{
  "d_mlp": 704,
  "activation": "swiglu",
  "rope_base": 10000.0,
  "rope_fraction": 1.0,
  "attn_scale": 0.177,
  "tie_embeddings": false,
  "parallel_block": false,
  "optimizer": "muon_variant",
  "lr": 0.00167,
  "lr_mult_up": 1.0,
  "lr_mult_down": 3.0,
  "warmup_steps": 200,
  "schedule": "wsd"
}
Each number is 128 + 32 x the weight over its row's rms, rounded and kept within 0 to 255. Layers, rows and columns count from 0. Numbers have three digits each. The size before them is the row's rms in percent of the matrix's.

# layer 9 MLP up, 704x256, rms 0.0861, rows 0-213, columns 128-191
097:112145111114143103110141152143093147161152145128171092167148132145094133120162066093134140124146171142065095165142086114137150171061151177099138133118090170144176142138081066129142084097139092
086:156093124155112138098093140083173121136184177138101089080104111143097096115156134128167160112091139122148117168193169149102133116162095121149154120116178136140193138072128147116102127131124104
108:162154184114127131068150115155091091105127084118095104150139077131100075138146184097161145094103169103126144194099081097193096146158105135122144111073146123131110100076162196155174168132120156
103:096140124090123130106146160152142131064172119121129152141119153107137093109185070124150139127123150073160167101129150050067136074092138166101186140159142182117088171124146179149171138162138114
096:101146073154139145138147094122172142135093172106152189141150138151096154176130090147151125126145126122174125145082133141123099168125033155158166108135109163154134123112113108233120165100170096
091:095159162079105182110120140137110127143123115130135149198121107110121168111130143132149178193072108104186137153129108181211069089106136111126138130096106124169132106122155139119146171126146166
075:132070090060100093061154119123182121147157109114139104145117086112084134117116128103128063131168184142149111149192084138123159149136153160151135143091160153057168172144158114142160066103147142
104:119152151109072190095138125108160120078064128142150169168059189189075127138107094082097131147103140112128114119087160116118126153126165105135114082125174145109107147193131060153183170085117143
092:093106092134118122121142096125074114114183161121107167139124126079093125157147100166136128132183149121126180133175031128161092166107126107099167095117083084109120100151144118074070194152143160
099:141108136158150147114098102119137103139151015116152126105130096136123159175127086092139062148106168126120150109148147164130121160216098121144173124135139154187155144145124138159125149136149113
098:117128153162127150136139057137154125206135092094145110126144153126148162168082133093137084151081137134087108141102157117126106150117087136097162204103180109096131141112118137147122188153084100
089:099128126117132124117184126121122114128141145133093073128186138124146081141089115163104139141059127165127151100108155134121131121132126145093148121125120116118162129134110152130139113172085091
103:092073113121111124162164072049099169162159106124132126152211143117131060141140106162193067083157105099137074096120126126109155086110144120089159123128153142168133165109146105153171143119047135
101:162176109062095170112126126151155171151127147185137100124153107069084044066156124125119143123123125108152119182100174110117122132129137110102155205110153142151145118130135152136084129076076125
095:158033165146127170155126107103102147155162152114126073113130113118115098107112131104152193112150159132126122179165134100091083176126136140117105114154133116132102199161178150095130172136112096
101:145096135140089124098172109125143145167096154093078174105149105144168164154125135135120114122103136099117083089091076116148145104103179107137199126188083131069119163139174123121056193132115171
106:183206145081117115103143170157128149150039158146078104088131136162110129140126125117199132198122146181138129102128124100177145109076094160092159160110135126149165133105178101111130102129106131
102:128164162107139097090140174160085139151158149138131116109143095129127104167152139115164125074092167103122177200102105160102102117123181188114107123216138079084182151084083170170141115074134144
107:145127157102120156123190130128148126138163142159130132144132137111126054147164130109105100132131082156132131116144062134203177156151087134111117075104118130088120147077143135120111119249065157
097:155122106102110147167138126183137133089135173135148151129121144135098107109132163140165068133193128108142187152113105148160117121129161124096092113148147184143112136082139096152164115118101122
095:093128181095145106040084107140101134128111088141086128109102145153162175139071128156089105105097098168135156182099171120106099111123139190160161135164121187138147136126185150125142161170100123
101:130146122114085143132139141121124141146139178113077159089167129157164148126156100120125130074131113024142171142085143146144079103088154055071154108133147094114103130101113170156138125155172119
103:160079155150096114109131133158107108123124101128123131116144154137129117175157160112094082145120114086164103179152115141072151102115088175110131089081175107096090134107187111117123153145108160
096:080124154166085095085162079107076126123187084100174147105098078194107023132087113109150131095192129142114132126205109085133121125146104120061135158177176089154151124112169130147086090135104145
103:099241124094127076046129149095172139133138174126048085112115092097152105108104124108131113177109110125181134107138143132134079179166129093115085117077102132151126124137114100135107097119059117
103:175160152171083094113086109132172097121167097155085112143073124144180130107119108136140150108127140096065115130167134077202156096076132068080159078130182102086098115171104110113090137149091127
096:172123150091122146136132225112085149165145110147120077170192107125080161139117110113142142105127162083091081123140115112102094206133118134119134102126113083124139080144100145128094096111160122
098:231137173178114126144093152111167067138123100103166053125099139098090102130104129057098137126165137127143136122144146132122127135158138112133132176137083174118159194101122090123126095118099183
106:126111099148161060142164171172104152122129135126173131171126074134121140119114147117150179094160169159175168142124138123142161150141124130159172053188147115127120140091103198142131117070105138
106:111056143157171108169054147151155129145145101111131136138168129108134134156136090112190087137131101169140110130134133166117175123171169193110129151146110100135085125154133094218091113174116086
102:194153115163147131114151142094121139057123121129071121145135143146150147129097173132100113159158129079131102132138151096126140123060131138100163111160086178061115128127140122152128159192126135
093:103204094071053135172104091151134087105123101125133154108143132143106131131099105128153104131124185090168185110120144147099119093126118160121079128154147122095080074114137105084128143141133129
098:136087131125115157101094149081110129146081132139119168086191109148161089094115123067089063098143068154173120127140134163177109139137071147182137156158084126097165113120156139114204127106167098
104:099092100177058139128122105118094165112146197061108153184146073132133110151100099132136115112175135071236093108078105098164109139141119081054075139136142078121086182139125110117098111137189196
110:061110114164081190090116167221139097148115096118088119115093122128147078107095040086115123111148103101103097144199133113147067128154179137158135152135113130107137150151119158104213141130106111
112:090109062108164106136107122095152117125130131173159141119084154158098080143116117106069161202121173077156121105147167142179124184084089137137105122157184092143100124102076132121157126152102068
097:159127087154119106088210112124174055116157161106114124159113164134132128154100079113183082080058086075215165152118091162103123130143190174155122159130122118143116142128155220138120099124111153
111:146130141135164154126140138173136123134167130080127137130103131103087119102097121137111150144119124155121186103095136139091140192032133117110093070212189107172111111125142115091086211221095096
096:144129056135122171208101121169191142128135107098123158125127064117172139135087125062137157085058124122143141141138106122139104056088118088053130157123127130150084148093117172159132145126090109
097:151163131163119135190147083076183178156085145058133177145154154094124117095123121147095124140080121127137085032129119101147136155143120084122135096102081053140115120144141116121126129181114147
099:115134060157128129145145085136115100142081103132138126106102149081142099100186165163175041147148118122165117167122117170126148192102101165174100143161166124119164106158153058134112131127141157
095:138123128139162143141128142070105078085116124096104076132163102119147136146092119122171160126147089162070096196134146146145093061119152116136148110115143143104079118128123118140127133090167121
098:079147085104065126124142073126119111165133149091172131134161121053152161133129164114154176102076102111063165154134102162081171158169098082102115066079140159172126122141160076100154120097143097
104:157137173118104139103113066164103133098124117136105140170168160159102133147157065145127178145121098169109115107078140172094147090160102181126151146169152132114136198108183086054129103077100177
101:177115156125128112156110161112155152078031163141162184080120148117109150200128094164099157123165138136106166136141073115108164127124077140136131126149119171136075152134169170076108172114101131
099:160148116150118134132129174088180040151205075114109169195160121169139113176116183167113147132159127124138125077165137181131094137183109102129142098127082156132162188165085135076178122082112059
087:116177161076097135100167163119171154078063143164129103153143175091174113132142080150163094155166087105192144160074121135191124175135109108115040117092150141136096101140131077155113195152116132
107:078144184157105120168114089125166125162134076170104171159108080071089134115155121141117118136172119124113163145098129086179120067171117111118137181128101172140096087166061111109096170104093145
120:133083114132076195107131113162120146090118104131167131119105096134189144108106124156164136170124129143157183063132086063141087189140165113107129071152110106110123104107146113091091078119123127
095:130145138084185128160153126167114129065143092160067133124051143092079109173143145142155165092156147146110175186160170140133146120130123140162172111084196163095121140161128126179102109122063159
100:142130184109149135077075101162157143151115145100089121128114109094110100125101140154118195122099127116132143099200156155157118147120117136118103161149126163132135139178178118133079130131096143
097:163159087158111159132152104153125178175155105125149119078119157131148087174151130075123119122194065097227187143133091162147124146168159086158104147099119148129166144106121102117140163133106167
103:174127121148177158137177128222146097172145129170135111087153126129111110160109110074134142143128091092126089144137099130132140174111144161094132110144125158174153177087135074102155139105174095
101:107122150088134127107186086112125115102173087102161120135078176181104137097160109148076118101126123149103128125137140113086144117119119098106144119130123099110128135183117100094171079136095113
086:136134096182076063175104115149119107094190150150118088167145125108193110098118115116107106174118121055166081171128181157110106079121134133156123177086091089139130136082150137127156138131152092
088:068156089124152087144061075149128097169150186090150143171152123075102117106092069099164114180162180056104151111094106110142159109110101159188126171080149124151120124144109177174121147124139139
096:076131102101110102142133128143181161051115105079100196101132087107086115103160150134132133108148157176085152189061083131120125111154192121099147137156103109175116169141149148130147124132060075
082:177124111153141160112132131108153176108111170126125123045125185118133114156082112113128158110206127094106176152105138159148142104090130157160042097110122116088102169080140098173135126151122125
105:193145120102110127140181154095200130105142159217087158152139145095167132169108121118182212158162139167119136109125134127113063148190100140148147046142152164106092098130118095119140204101110066
089:102180066145135108131086058089140155114134116095094135042146056156118138095120070154142081125084141194095136178097171146169112126094117162101094104115108161126102115121123138131141089144171177
092:180048078074122106070138141126169134191114128120154157131114185152110198167199149123167132156121125117095171135186088150122168140139093161092118127140114138121109075149113156120124120085129124
087:097166152103114081151103107138120105104127072125123188165161144164054102158136121097118134092134147112136180074137160110144186171129068199156114129168189060122140075089139122101171153148199117
107:087098080119092108091120130114105121167073142126130196086119109149086094093084105136165089201146124122116104159124124134132155126160177135165194114135170107109145178117122117113160111135173139
090:169101162143111138081145106157113115057118154164151126147172126230153135180132127164110098222141170105109145077089136178148158118111141144115113133168135127127128101113146184062051087137104159
102:107109107138066178150137121101156138159096106067147145114139112201127178041124105096145112110149104196113113136137114112125149090159117154090086097102134173126104160138140127124156094098156127
105:136130086138049111163102150131124134138065117157126089101106164171203155161113135137098086059055195157142095132138109142195143111110161177148104114082105095111092100075104126158153132136136138
101:172111164156126120087140153138164111082081090136150090166171120175124159121132100162141121091157164099084143167170122135118117127098125113182074156157087115108090127088177108101102186113178073
096:058120113096096143093126111116118126187174149108164140136122091149116094069129085115081111153156207129119141111139128169138096140122148155145079158071134123118148131097181155138107110116115125
102:131141133138122141210108176110191119094127164129139148106121147138122131124125153122128074104153092129165137175190106126111152172132128111189100138129138060137114184091109119128172117177141120
100:158133134098149121153131168127138157116125035176177178135149112129048143110127107124123118159115075156100106143091175128115160082126124111147104159058108091175129143157178105141074101156106139
099:121184105115143164126119102144200114099115117103179081155180177080071145183119125154173114121076114176090105160106087087132093135160111108129116075130136069175150119105109088206115116094118129
104:155072126168153089094152092075136150114121146214107156151177148081130131105127122069138076078127136092114080180125106113124136111166117156150102158168097082084118152131132126170122179123143136
104:174133104171137128119141077074093133112157174191119103180176113109121141180110083143148085118150100087015144110141121164195158099110151180131157129223140162129099141127106148143115083145120117
097:157138085182116111127132084086134117154116178104100136161041100148110189081138173154146142139121087105145027135161058115119097095152093176134117172073106100092112088116143090103149125109105041
108:096103182127075077123087146156132197129164062122112108115163078143115082120110109144111097158157099173146135178168100123101115136189177100135080103076196136135124142158138148126153180137070147
107:156139107120110130176187123120166151166143130120170118131134109163042151119149164108086090101064187182136103146141132148142120119114107105127078122172133086133140100128157100166122117210084132
105:134132169121101148147138130143184118142149146162173091111097184111152148116136146140143113021103111102103086124122113128124095105129119139122130122090148144166131075042103082102133162131110110
108:096141102153163098097155193133126143158087119097116108115108144078153110138151133106129110053132116160155135109168028116072162110122060142118109109168118057097141139141140173094153142214147119
108:181144202152113103155131162158158109087138129133131172172106119159192112121150078173112171152139119081170101048184060134119134106135112141186147121121142121070077160108121088128092171136122164
088:140102126110131166172123165105122139098226166114119158089118126102153176156132168130143119083165106118070146134073140099114127088128124063118138087133141054180121098120194138122127096140140125
101:132167118120132074130126110064153068110080140096127154147138152115130107167086144178155132149077153166129160104076088122178144146142138174148125138118132110127115181158133124153176056099119143
104:159129117127119117150088129204090151179164175097123145083054124053120127081148124169121104139141156118112126144105154104126134171122085103106116139150111113089100118153133163092153144143106117
099:049124149112078099126082065139105171117114141123136128176126093174133171127137148173126130151034139094161120134191104085123092082078114085168141142147117126106108166124095118091141190147142135
105:153159147111174128102100126085123149145124132180083112102125140130129158148124109087133114119118158120140116062070162124119162114161144163120109063106148120097106078115124136149135118126182118
095:123125158121117165087117156090137162108109112039190194166141142111148155129144112191141133175081160102123118133150139108161131121072116126170124112170143123165100101159143123152102165101130118
100:159096144104105120144130131141076099162136113116047161134180107100146141105147210135103154067121131145101099095086170141137128172124181189149130133102207111127092151139158163160175184133051104
097:127145175121053106184098069126120134153165169101148138126102099133116073174121132112161115094166156096133082098103079160159106120141122116139113125098149184116118134151105083165104155137121069
079:167099134137140051140143078081129161131131148141120170111090192087089155153121071130179131147130153092086109174140124153094075150142140102141164081142127103120138130094119151148092093148121112
095:149128130128169074105154091110123097060058036154116123119068106174067157061081101143083165159098109103103123118110128133171170138136058083149123139181180132133142084108113150168109150139107099
101:100125072218078139135131106103089108100156171127160170077122103073119103104110111158171108147137138159143140145070176170157162130073167098115100077097129164118177150149132090176052138136190137
109:090087112082107129133075065138156145162163149093136047165148132143150143104153119089087093133102105128034072082135158149129105106149172130085087180134122164105079129119162124127119184106134082
100:124126131069147112141079180152133150120089171037144119133182077142182119165123067099065105196112177126141075121123109184107190150151157169125158156084141093096158101088173130099109107162128119
102:117138128165160134126081071115168154088129175116154133141108067150125115137110163120113087071164163083132108149159170127111154164129135150140139171149142097121137098108119133073071154161159197
102:131117143110133161122139113168131229107128112125134112084110151105100141120070171153159129159175102127148156095116082123142174147134139111116161092161143176176066108178068117124106165141089113
093:106126153137095137082144131127152088119170095105114117092150103128166138098174129055147040099153125121133098163187107119161043095078094115109144120128129071127141117093151148091164118138104112
098:130103073172137132162134086203101136185076089123082121142141140171077188137147168144128136082123168135108158075155047121163106182114167119141124106091095089145111095188114131114118119065188160
103:120176168137155181060135116183188106118138120115129173101167139179080092130099154155105131125163050129160147108129150128136120158092181163143170163161156179125142144081158141111108201138107158
090:174168125127137086154152142138096161113122149115074098121142099111154115122104085126122074170133193104190176034093130131128090142151147162116082069126075131115099139158184157115090113149128174
095:103130085113070103098084115117134118132119096140140160070088139110166136143077137100123108145070102184117138151156144153062121115167132180123107156199078100156119118107157119156080114104135111
086:135122106134142114145117073147092136122091117122043180119104119109042100070074115161121127111127082146090121141141114112091159111185197133127100129126150115124179187125112078084140147134133122
101:079064143120175095112094068166083104126195132151128139180153115129128119187062122155155099090101133115116034165111158116155159107158072107149104108087139102191133145150092100118100171080131118
105:144169148106094151105107134141163087153130059137060123084124211082088110073158129138117103155033183146147166118093181143102147132159116100117145127121142070080139076110136147141132131097148162
091:120079124048152144116089110179147118111159073183154140140121137184105165109060073095142156161093136157113101106163098102140120135102148115178129167147157152145123099092127116100161114106117149
107:168159115149111124114144158112148176099096114155076102141103127126185164108161131077165140046073152129184167119153140171056100115043111098192162113130137087109086144137157119088099135082094176
097:105114105133124161127108075118107142166105136173086139145175144138087099113187139153090176069157116142146056111172141180159123078151088093058143198117094066198164157081125157120125122092116174
093:161139112094127190106172119113136152109106145118104126109094114157099113138157098146152159104097103118087120128122119151138170151175150138093129108121153133161156105111112140116079091153116077
100:113113141141124175133147105122199110180153176170147141123088168116130134107123140176138120186159108118071131139169146137106093153112092094171135166138097150154121192092157102107106169188131163
104:193127114148197095117115123080124163139108145134154141171137078146104142223159117115131072110114146152148111109121127161143179152157196125123137134110203135104133160135111122069095081116103136
109:137121152077113091158150157157100136137135107169109179136168120080100145176078102133069107069109124158118134098162108132174151115138147079101155058167149158093102145149150172172135124034114119
093:113157178116155090193131126102089187133107156118178136151147146077122115112135140089121043112145103125130131057129102091140134155118086174132163103107123116097100105151114164109092164103131077
097:159121075132106106141121106193085137096147164171151140105134155198136131166124165127119142125113170135151071147165125157158105124152155124190235132106167109164101126128144144151099103093103160
089:165063194124178093138077133150117113105173059162142134170163127070104136109099142166122182139187077127058111142087118188143094109102164131078150124120174063175137158146161177040135165116135118
096:137154216092113088113078137104114131135092184166181118153138072125183138135138107184112189164084096095112171118135131104149129127129091089118132180123127094129116139112126150124122090104170117
096:115138147086159155169139144091130128110128181187068169150134078108173109097121179152133120165105084066136133046086184094170124056188140106152123095133126168143118142183083151118103115151133134
080:091174159132160140182114092158172068086113134132150153106099121155124094177137155098136085165114162078133138052145180099102143075166076147163115131129122078141122107129140143140110062138117110
105:122164188055120152159132178128102027148159118087112138126171192059127083107103156143099142161130138107174100116141090139100089129126149110169060135063058123116167134162076096113126093121145148
101:112114149168162133123105070155133146088123199084120122075155111147117151157134119139172072123129134107193132118091160154180138139091137096158118145118165151149141138164119090188115183122110085
093:086164130095069125111093144126129158204157126140156117166120111153091169107135118106085142172152095099106134145124162130129189103159134162114112148137044087140156114142172094095080124139117149
095:113115134154126113166114168162099134150136160179139117113132059112104114099173155091185090099142112142151159074117167127105138090134139129170231125114131094087127213127141144131149095178152164
097:107148197127085157094200147164158162093130134156175077139140104147096148148089171154114155125120101133224167092112107103092117162077114113128101126151142130128138109142197171119126100108104138
104:167118091160115113175139094064099094201194115129150140068088126209089097125160109096174151143151115166148125107127107101107078090135186099138138140115119104088160191135149226139063087142128187
108:130105138083132113114139107169161112130083130116171104166122092162143115140120111135104145170139105092112097125108129197145168177145148185082075154139131094133168146139144127112161111140139149
105:104184105135148154126155101164080119097077121074110114111161141153103112187116147187161129168096171122131139114102108154157158092189141146144173093134101131154166065148111166131101149118063116
088:148141137139132128086131131119162068088127151165177103137111115107161098175144093138119083123094178119153105151126125116132151133166149141086139046148129078125092082123120103153124092077137134
102:113154116141173125089147100118109119093141081106117129104112099140125193131147168092149185133130140099135090088056097093158189101144183117105141125101177114079141167110048112129160147046137104
096:106139146122171189128127144113084086133157144154127056177138124147124064095086131119141131187131091106179167108069139152140137068142095161151145164116160128141192215109162093151084098143103144
110:145074071111132140203143124134082133139107145117142147162163180113098141108163073140172163107113148110178071176156098106080128168119144066201103153090077082114074123155097134101102159140119140
099:115127118082091175132160109151148122098164156114172120131182142173181146162154148120097060128214068089119133136083074101151107119204110128140104128162089115124162132104088112113057221104133104
105:092118105178148106194132098085115104159181114126156119131150155116102075119169118133075138106135138078097104093114194163171118135054087105123163158123152164176110147172142096127175131139094077
095:087165198072105106138095164144088115163115130165139129120137124118144139187062108098106183117114092173042123207151148132140172090079174163125177106122157118100079126089123178109161163146112158
101:146135155127126130130071078098098140156118134099111139106171110125120126128116138104088159146104171126193134121170176172153121166120131126088119101107137132152144146139108183103141107166054135
095:106105125104140097167115141098102151107141153193187131185078147173139131132155094101143142146142132153146155165139120098149147118158147116087113186179121145144142178163142157141146166140094121
103:132174115145120116012112117108060146127110165119105154093112100113141144152147168052103080118153118064084122116118131130162117080165079116105111100195162130070197104157128125134096178126107104
105:132117095186099056195131170146152124143084105154159126107105120130103133137079091122093142074163138117115092116128160109108174104142103120161150109100137130184118104095086151130131092117111133
101:137158144106113103118116141153124148098119068123099148118166116144108124109104106137149119097148133084126150123183145126170028196128117148123140145152093122112107165126118130154144160106161157
100:115154126132086155152112091153175087064196180172132130141104090080104078133115148145168229094100161114096101143151170115176123069139020138122111147158147128096157100114166082191123147144144145
101:173153122159142166203181124163140120125103118140143115181107138135100126203114100109122105122038123149106077125136146187086127136106118156070067127120112101167165114115102169163103133109075111
103:165104105133105134198155112109109087130083127124131097140095165142132100105179097131092157114127119112169063155094092102164090092099121106142127140093036142155124105107099096149143111144125119
095:154104117123080141138202136109088196095167149168165073150169168124053171104094112168099152129109195137098138124094127112138119062157112123110075138162125128203086128126134159151139140149114119
102:120145103097166179156134104098139165152114124175179138141141146145133129120136145144094130161093091140085205139219132184101146114141090087206046109117096122146129002138081133170174135100090118
103:150124103095133188121120138165151130116161076160140098147075133107098145113137100119164137173129116111141175158042166148085100066108114085165176190105132090085154085090124120156149151100112098
104:147086153114170120153130119120106096133069140106135112135141125146210095109104118099107167080092140115161099160154132139124102107186127087182116176124081171124110169118097182089155109136076164
102:178211193107111057164132099143084148126165092113157080062109133111088139160147126181153100137107117145174122146148127127070148157131136100095146118103150156067057195150132118142101146149170151
098:123140103115111121106092101159055201166124161105128170131152180078102147130130132093169159115168134122154111125086135158080122150145157146107108145155099082153094071123111129161126114111151174
110:072159148181164109096083083079206155151138119148147118088094165182154121127160103116097076101125139049122078137091163184132170128153082102110197196174138166143167150121088129085106129161105126
109:114101080099128124147175110088156134080151168192129091159227164124154077139108128124132115180141144115114112130092125139111175125062060125131128180124123107134162108137112112069123103084063110
109:076107190114127136075155121150118115079169188163136106140130077167169121147105085158164110111100117133142093111171163176161149139137137116096151125115171118136158139102129149133111143097104088
101:123111116113143152083110100092136105148158135112094040128144107101159157127134169114187157142106106113133171145151164162088159128136174176177123143107143155144136128124042133115111116098157113
103:198119142210109171115088145072116165112168097135145097094099158149107176139151108176167170070097089185045131123153184123119153089110136133109136109087132148181134103095124112130060139089160175
099:112133147150185139101122134126105092145087087122145083105173078097144113168136148109121162141049120138084096123192121184139131173089173080198165160125130169143149145132118128139121151149097105
103:166155101130138050155087133121193103136088156109124124182149132124134110115122154134134074168172174088142140072073137140158084103154131159052175080173103130110183147152088102145138101113100149
104:154122129116151185125094193112154169092118205096094135104129179122076093158119122078124205151116105173144124143129134171180149167066134124108111117144139161116141131077159142232136140131105103
105:163144107162130152101204143175185094146137154146099170159117148084146092110126116105138069197164110134169148091140128163092094119154148158133117087132109114144120120141133096163163106145143114
100:180099129162109131181095120102117128158122140116197162155155135099123133149165147116116158135095127085173129172064131150118095144145166152134110125173151112177101142119068110112125191145109161
112:093128095127188132121150104135102133126119120114170128110089110081162078090106073106122121131164142144167139083168131127122102127110172107090080148167131078111136110138113134206085134152121111
098:087144161127095136182118142134196095146149142078140123103132151175083148162156083161176158131175084134188135118172131146112141114138141098190166125110063140201142088043123157140113125108117110
109:162117082221145098148096154160155134127147156121130177055148173114149103111092109089120076104116141120132143116114069105073111129080159141145110100067104094138099119149080068165126076160110088
102:150098124095140155143157153125174147105133123108128215121130166131164146118117187122110146119064120117128066136114095171104165098123113123197129078128098114090121102089099090091094147138167173
094:110109070111097109057117121086159132164181122170136144124136090124127159142116146108173157110092096096138167135172166130105082186123153124124100128180093114106143163126144158113121130138172144
106:056137094121129095110108132210170109147117116093130170095107085130083175212156100149130130086164068154126080130125184079103069181087057045113073115120089132162071130109107155098147143134178070
106:094115092156070122114140145101126169123136112173126109096115155167138116099132148165127153107113112080162122161079162169103173126131140159101108086079135102173126122137151131081166155076080127
100:166141182183179106139110123100122129206096102152153131114108134168159187098106136130072139112139180175168140077097158166151098080091110106172133161138143130059088121139115178185171138116136140
097:105144089093107167115137112144167086068118126128062085130191139134145163113134085112081123146127113129093127189103068096139104130115083164159132109140174092110064169144125139165147134144143095
104:136104130088091109168125139162130159150156113202186190153159095119165140122137074146087191179129077113061111087054111113161138146122102101154107130091137114155141101112156175126145092140105125
101:124104130167166124098111125131169127120055206120168157149120120149106130124150119102120137135144159142122083134118121172128087075177085120122074163082085105087168149133165132100096138108120217
101:065176082190144120145118097143107137083086108202154099110131099112182107075059104129108092090117111118103212121187164153150139092120100133126108098134166147054107171156125108170086133190134120
106:121175054187130121143125114150146084130143124112174108148109151156135114169120120161108102151146085172200087097127126123156156127156152144120129121152152091109100183138093129114153117113083115
100:112143119157124101116133131132144120183179171076094099130116119119128069096111145072135066085146106171158107133121106113112139121171118141120146155151132122092104128146102147146153121154149118
106:145095086086145090156147115140098142138126184116112127126159132093149065105147133112155160099071115122128159107128104194133150128131184143167129109147099124124183120128109100142166161143124088
103:108056156118185138130107142096125186163142184061065158130145149120139088087133139178162145112176135167124071175054165121075123129123135129137124102168142082147137122109124133120176152079112209
113:181112140125153156160143075107142060146140076072148122125098100144157082134129105171092167114104142169166155134129086160155153188082104143097105119097146123169125146194146168124139136138208130
105:135149211170126121127163094174145139141122148110081134126141099097140137088153127135182142141125084165153111112103167139195073109123137147123155145149165144080113117147148085155098122121119119
092:105155124174061156177101171131137122117094199121105150098120160097125128149146123098191082114147114129118094152106142184140111158084092102167088131112100059080132067122153096192108172125104068
093:130139165131154082145097106142102120083077077131121134120141131146121114134147129128123130147117134152101103143092158118131132134093130166172083112156166133164117144093092165128095117139110160
106:183190116086147130055088193132105132199105101093099074092153051140151121095177152156108158124193121137129145070123123120156152118077187156123129161084152186098118075095162131164077177168161162
104:128120126092139169069115133135104122174119110163110138133102153043171166146113094076144191086169150135164152078177060155065051095188114143110168136131104101160155200107077114083134124133133081
094:172097143111108095058155159085123131116143156131098133130075106118121097171120154091089107128127151089166144166075070123137154126067124124122105165140150190178126059104157163142143112171097068
109:148106171151062163123173113114122083124108117092068094142178142095214126131158126128104168062152138127148077161121173090170143162148119107124170159104170120243144149132114134095062131093198079
091:133115149188156095132140158168165149153142118194198087119094147117163163175108142168101082119154112109140111126134102110115116130141115066200090096164128114137167131139163173176136131184118116
094:059183075113120126097182187178149121144127188091109168132126204169130090142093131203149136128119187069123159137108117108112133098117139127116161223149105089125110128167088134090122106167131126
090:102108154096062132188111160091159152113115093140163123152083119095105083185146158076115102115140144158071143132125113126163093159152087157116145148195186122169211067107112147132106157079142094
113:189129094126057113106142178099125158166074111171129130149141120123131167124094091228078109165150102097153157134138186145130120187095117202192121216119141121134149109096104143068135162139126135
092:148127134140172114133096141094125140089206110138128111134129136135112168172130114115138087130146114096099128173171107129101085122098152115051159135091095176116134131091185110080138166118147107
101:117156104129103103110204100145175094120142206080171085141174175153099128139110147099101142092120089156100112123108164114089116144138146092076131104101102146173123134123133151126094147137136158
105:178082096119097137142159070142186105164149111173156169128097167211133127079139136118159162085128076151087126134182063127152077202108144098139126087111142137142183106177090093106147137136122117
096:125137113133113168091132106087145179145113096080079175144142126079069135130155159150093140118106139151179156112042130162189161166149124134138135171133114071176130090100059105146101111098107145
096:198140082127136150149121104153081072106173140138145141123118069136136161154091125176109095111161128128123129148082159156128150155165134124187092138165125132107161163098109095124084112160127123
105:107185127153122136149112120094128197120167093209118144148123115098151179107142099133125131132096116104118210064101159117101162115107112122110108094104080123122112170103105176142114120129147061
093:122105143117121123134121154130158160099138081115100139121186107153087140149128106080058157128142136151148120112155123233106129155166156153094115073097065112175147162162141166120130155170131126
103:161071152159118033092172208121102124136072160112178121067113077167126165122106134074140122117096141059121113117106149111102136096174189091119111092136099069177152149099100127100139122154105116
091:099091099101127216104107085073101124139095184112104173142146152105149139173093185176157139153125158136166154141113055110124155142138166122184162138110120149132116134165083084137191178114123130
100:060132108130173085182035157146118148094149125137100094130124206140129143151136138093128128119120114127114116092124171147125159179170154199168074163146146117059083152128151156179126166156085125
104:128072098093123137118147081143098096084137115097134089146124109124100113180128080170155125120153102186204099155121125169102135141173133118109135224130159099152113142132098093079155195079090119
102:144087078083164088114133100100112162122091161177112159132145181163119107149099190082196184142179110154101126089154105146211116113148131117152141094116129141115089208114157135142093179093138173
103:184124136157094125177053097173158146118150140163105151108127196137096169158133121155118135127082073116069108219104118151191106132108079142104136156147105131109115151132188124080093107152140173
092:020127116149153184115123087104080121099122163127166117194104121111139136112138161137143077119129087114133110143147137127102091135117143116156119125119109159177144112123116159117153182114126150
091:170127132128133113151125099105107098119117135155100128118098065065106149212152127067087103139161186069131181140132132167155013165119082107114117111150130097138186147121111157151163080100099149
100:116188118153132129136083185198125142165141122084119065129159099180169125131154116136089153126118080130161142124166146153100168089148118121174143144169089141088112125078131097130136092128197099
091:155173137130147089114067183118146146121143081150141136058164140168159154133164190167130125098141100111103158168082160145127145145140073122086090119113082184111087110097153071203132130143172165
105:085138117124150142120098083133109163182078190060136113128142149159110190119193106145168068183154112169021212070118102141109132138190155110112107099130089160193122168170077116137117151107156154
100:148127137169126114168139081075127199108137125165177096112104147098145095161098107133136144183095148179164177131131177101152135151199138098114151178150121150158104141121123114115137091088073166
096:097125149140129218143151131184149099107105128050169180103101158118134151181120130161143083109127080144108092153170098134174139107103157116084119100111083118127102128158112105128062147121144095
111:102147187129124138095100158133125113136116150126095183124139143140131082130130119126086100131104127088128173097077189103161115172102147124139142158132131120114137115202114067123136125109159117
102:132102097121102138128093143132143158123086108149145099117164126146086118146156121123184106159114173126116136102125098193138106128153084209120160200070090085151065127124091109134118120118104127
107:139103123144069148149122168120133134164088107109119108125150157087131069183202095155093117129073078095108079140195149079164091094169115098102155165140116094136072169104090136109162106085111061
096:121132134115109160168084107124101124100117125075114076113062146186121134082142162147135120079175144146149052116082142115147110183124050109123103123133121194144145096115105154137070160133105167
103:057156115122112162160072101136170132136186064117072105117138117168075155148112122140050091099155110158151106131126153180169141121120168172115166130130137106065127122115147165152170147181110130
102:138108143202105106086156156098146176216080136131194121114169124115157136110136129149194186152154145088125098185115138147091191135122126174126150132061103070130115137193090174115112087100154097
100:165109081128157140128121060169096106157087152169110173167099090125148131131104130170138109174135087089176127120152073128098174142094152107137159060162116171161144092187165114142073140155111169
112:090137164110185096148133121143147192159103130113137166141153115119136107119147087126162084102112129153126116175203153133136118107133115044170137126103168115187101143124117198108199071115159123
112:158142165138100119082093126186084103111109082173203106114144137157131168150136183032093147119179110135136148123097137109114137120121108224121126160125131111070113161166132167152068082155127081
109:141126109171136110133064105108151026103101076176052140130156119151144147101133132139102128107115203074126100133084106188163112122102159168103133124143141164133153101084072178124089163131205134
084:132132147166132160069104089126162163164084090127177099115106128041148169135150108084103189127154127133121101140131070064133126140180118129130152127133138132074112140115103133110103073100170112
096:119181120105095143110153066141128100168105114166114151094133111165191109095074145094149194089151157172124147148160065141143130125116160114148175174114121111141155182128098100120115101166124110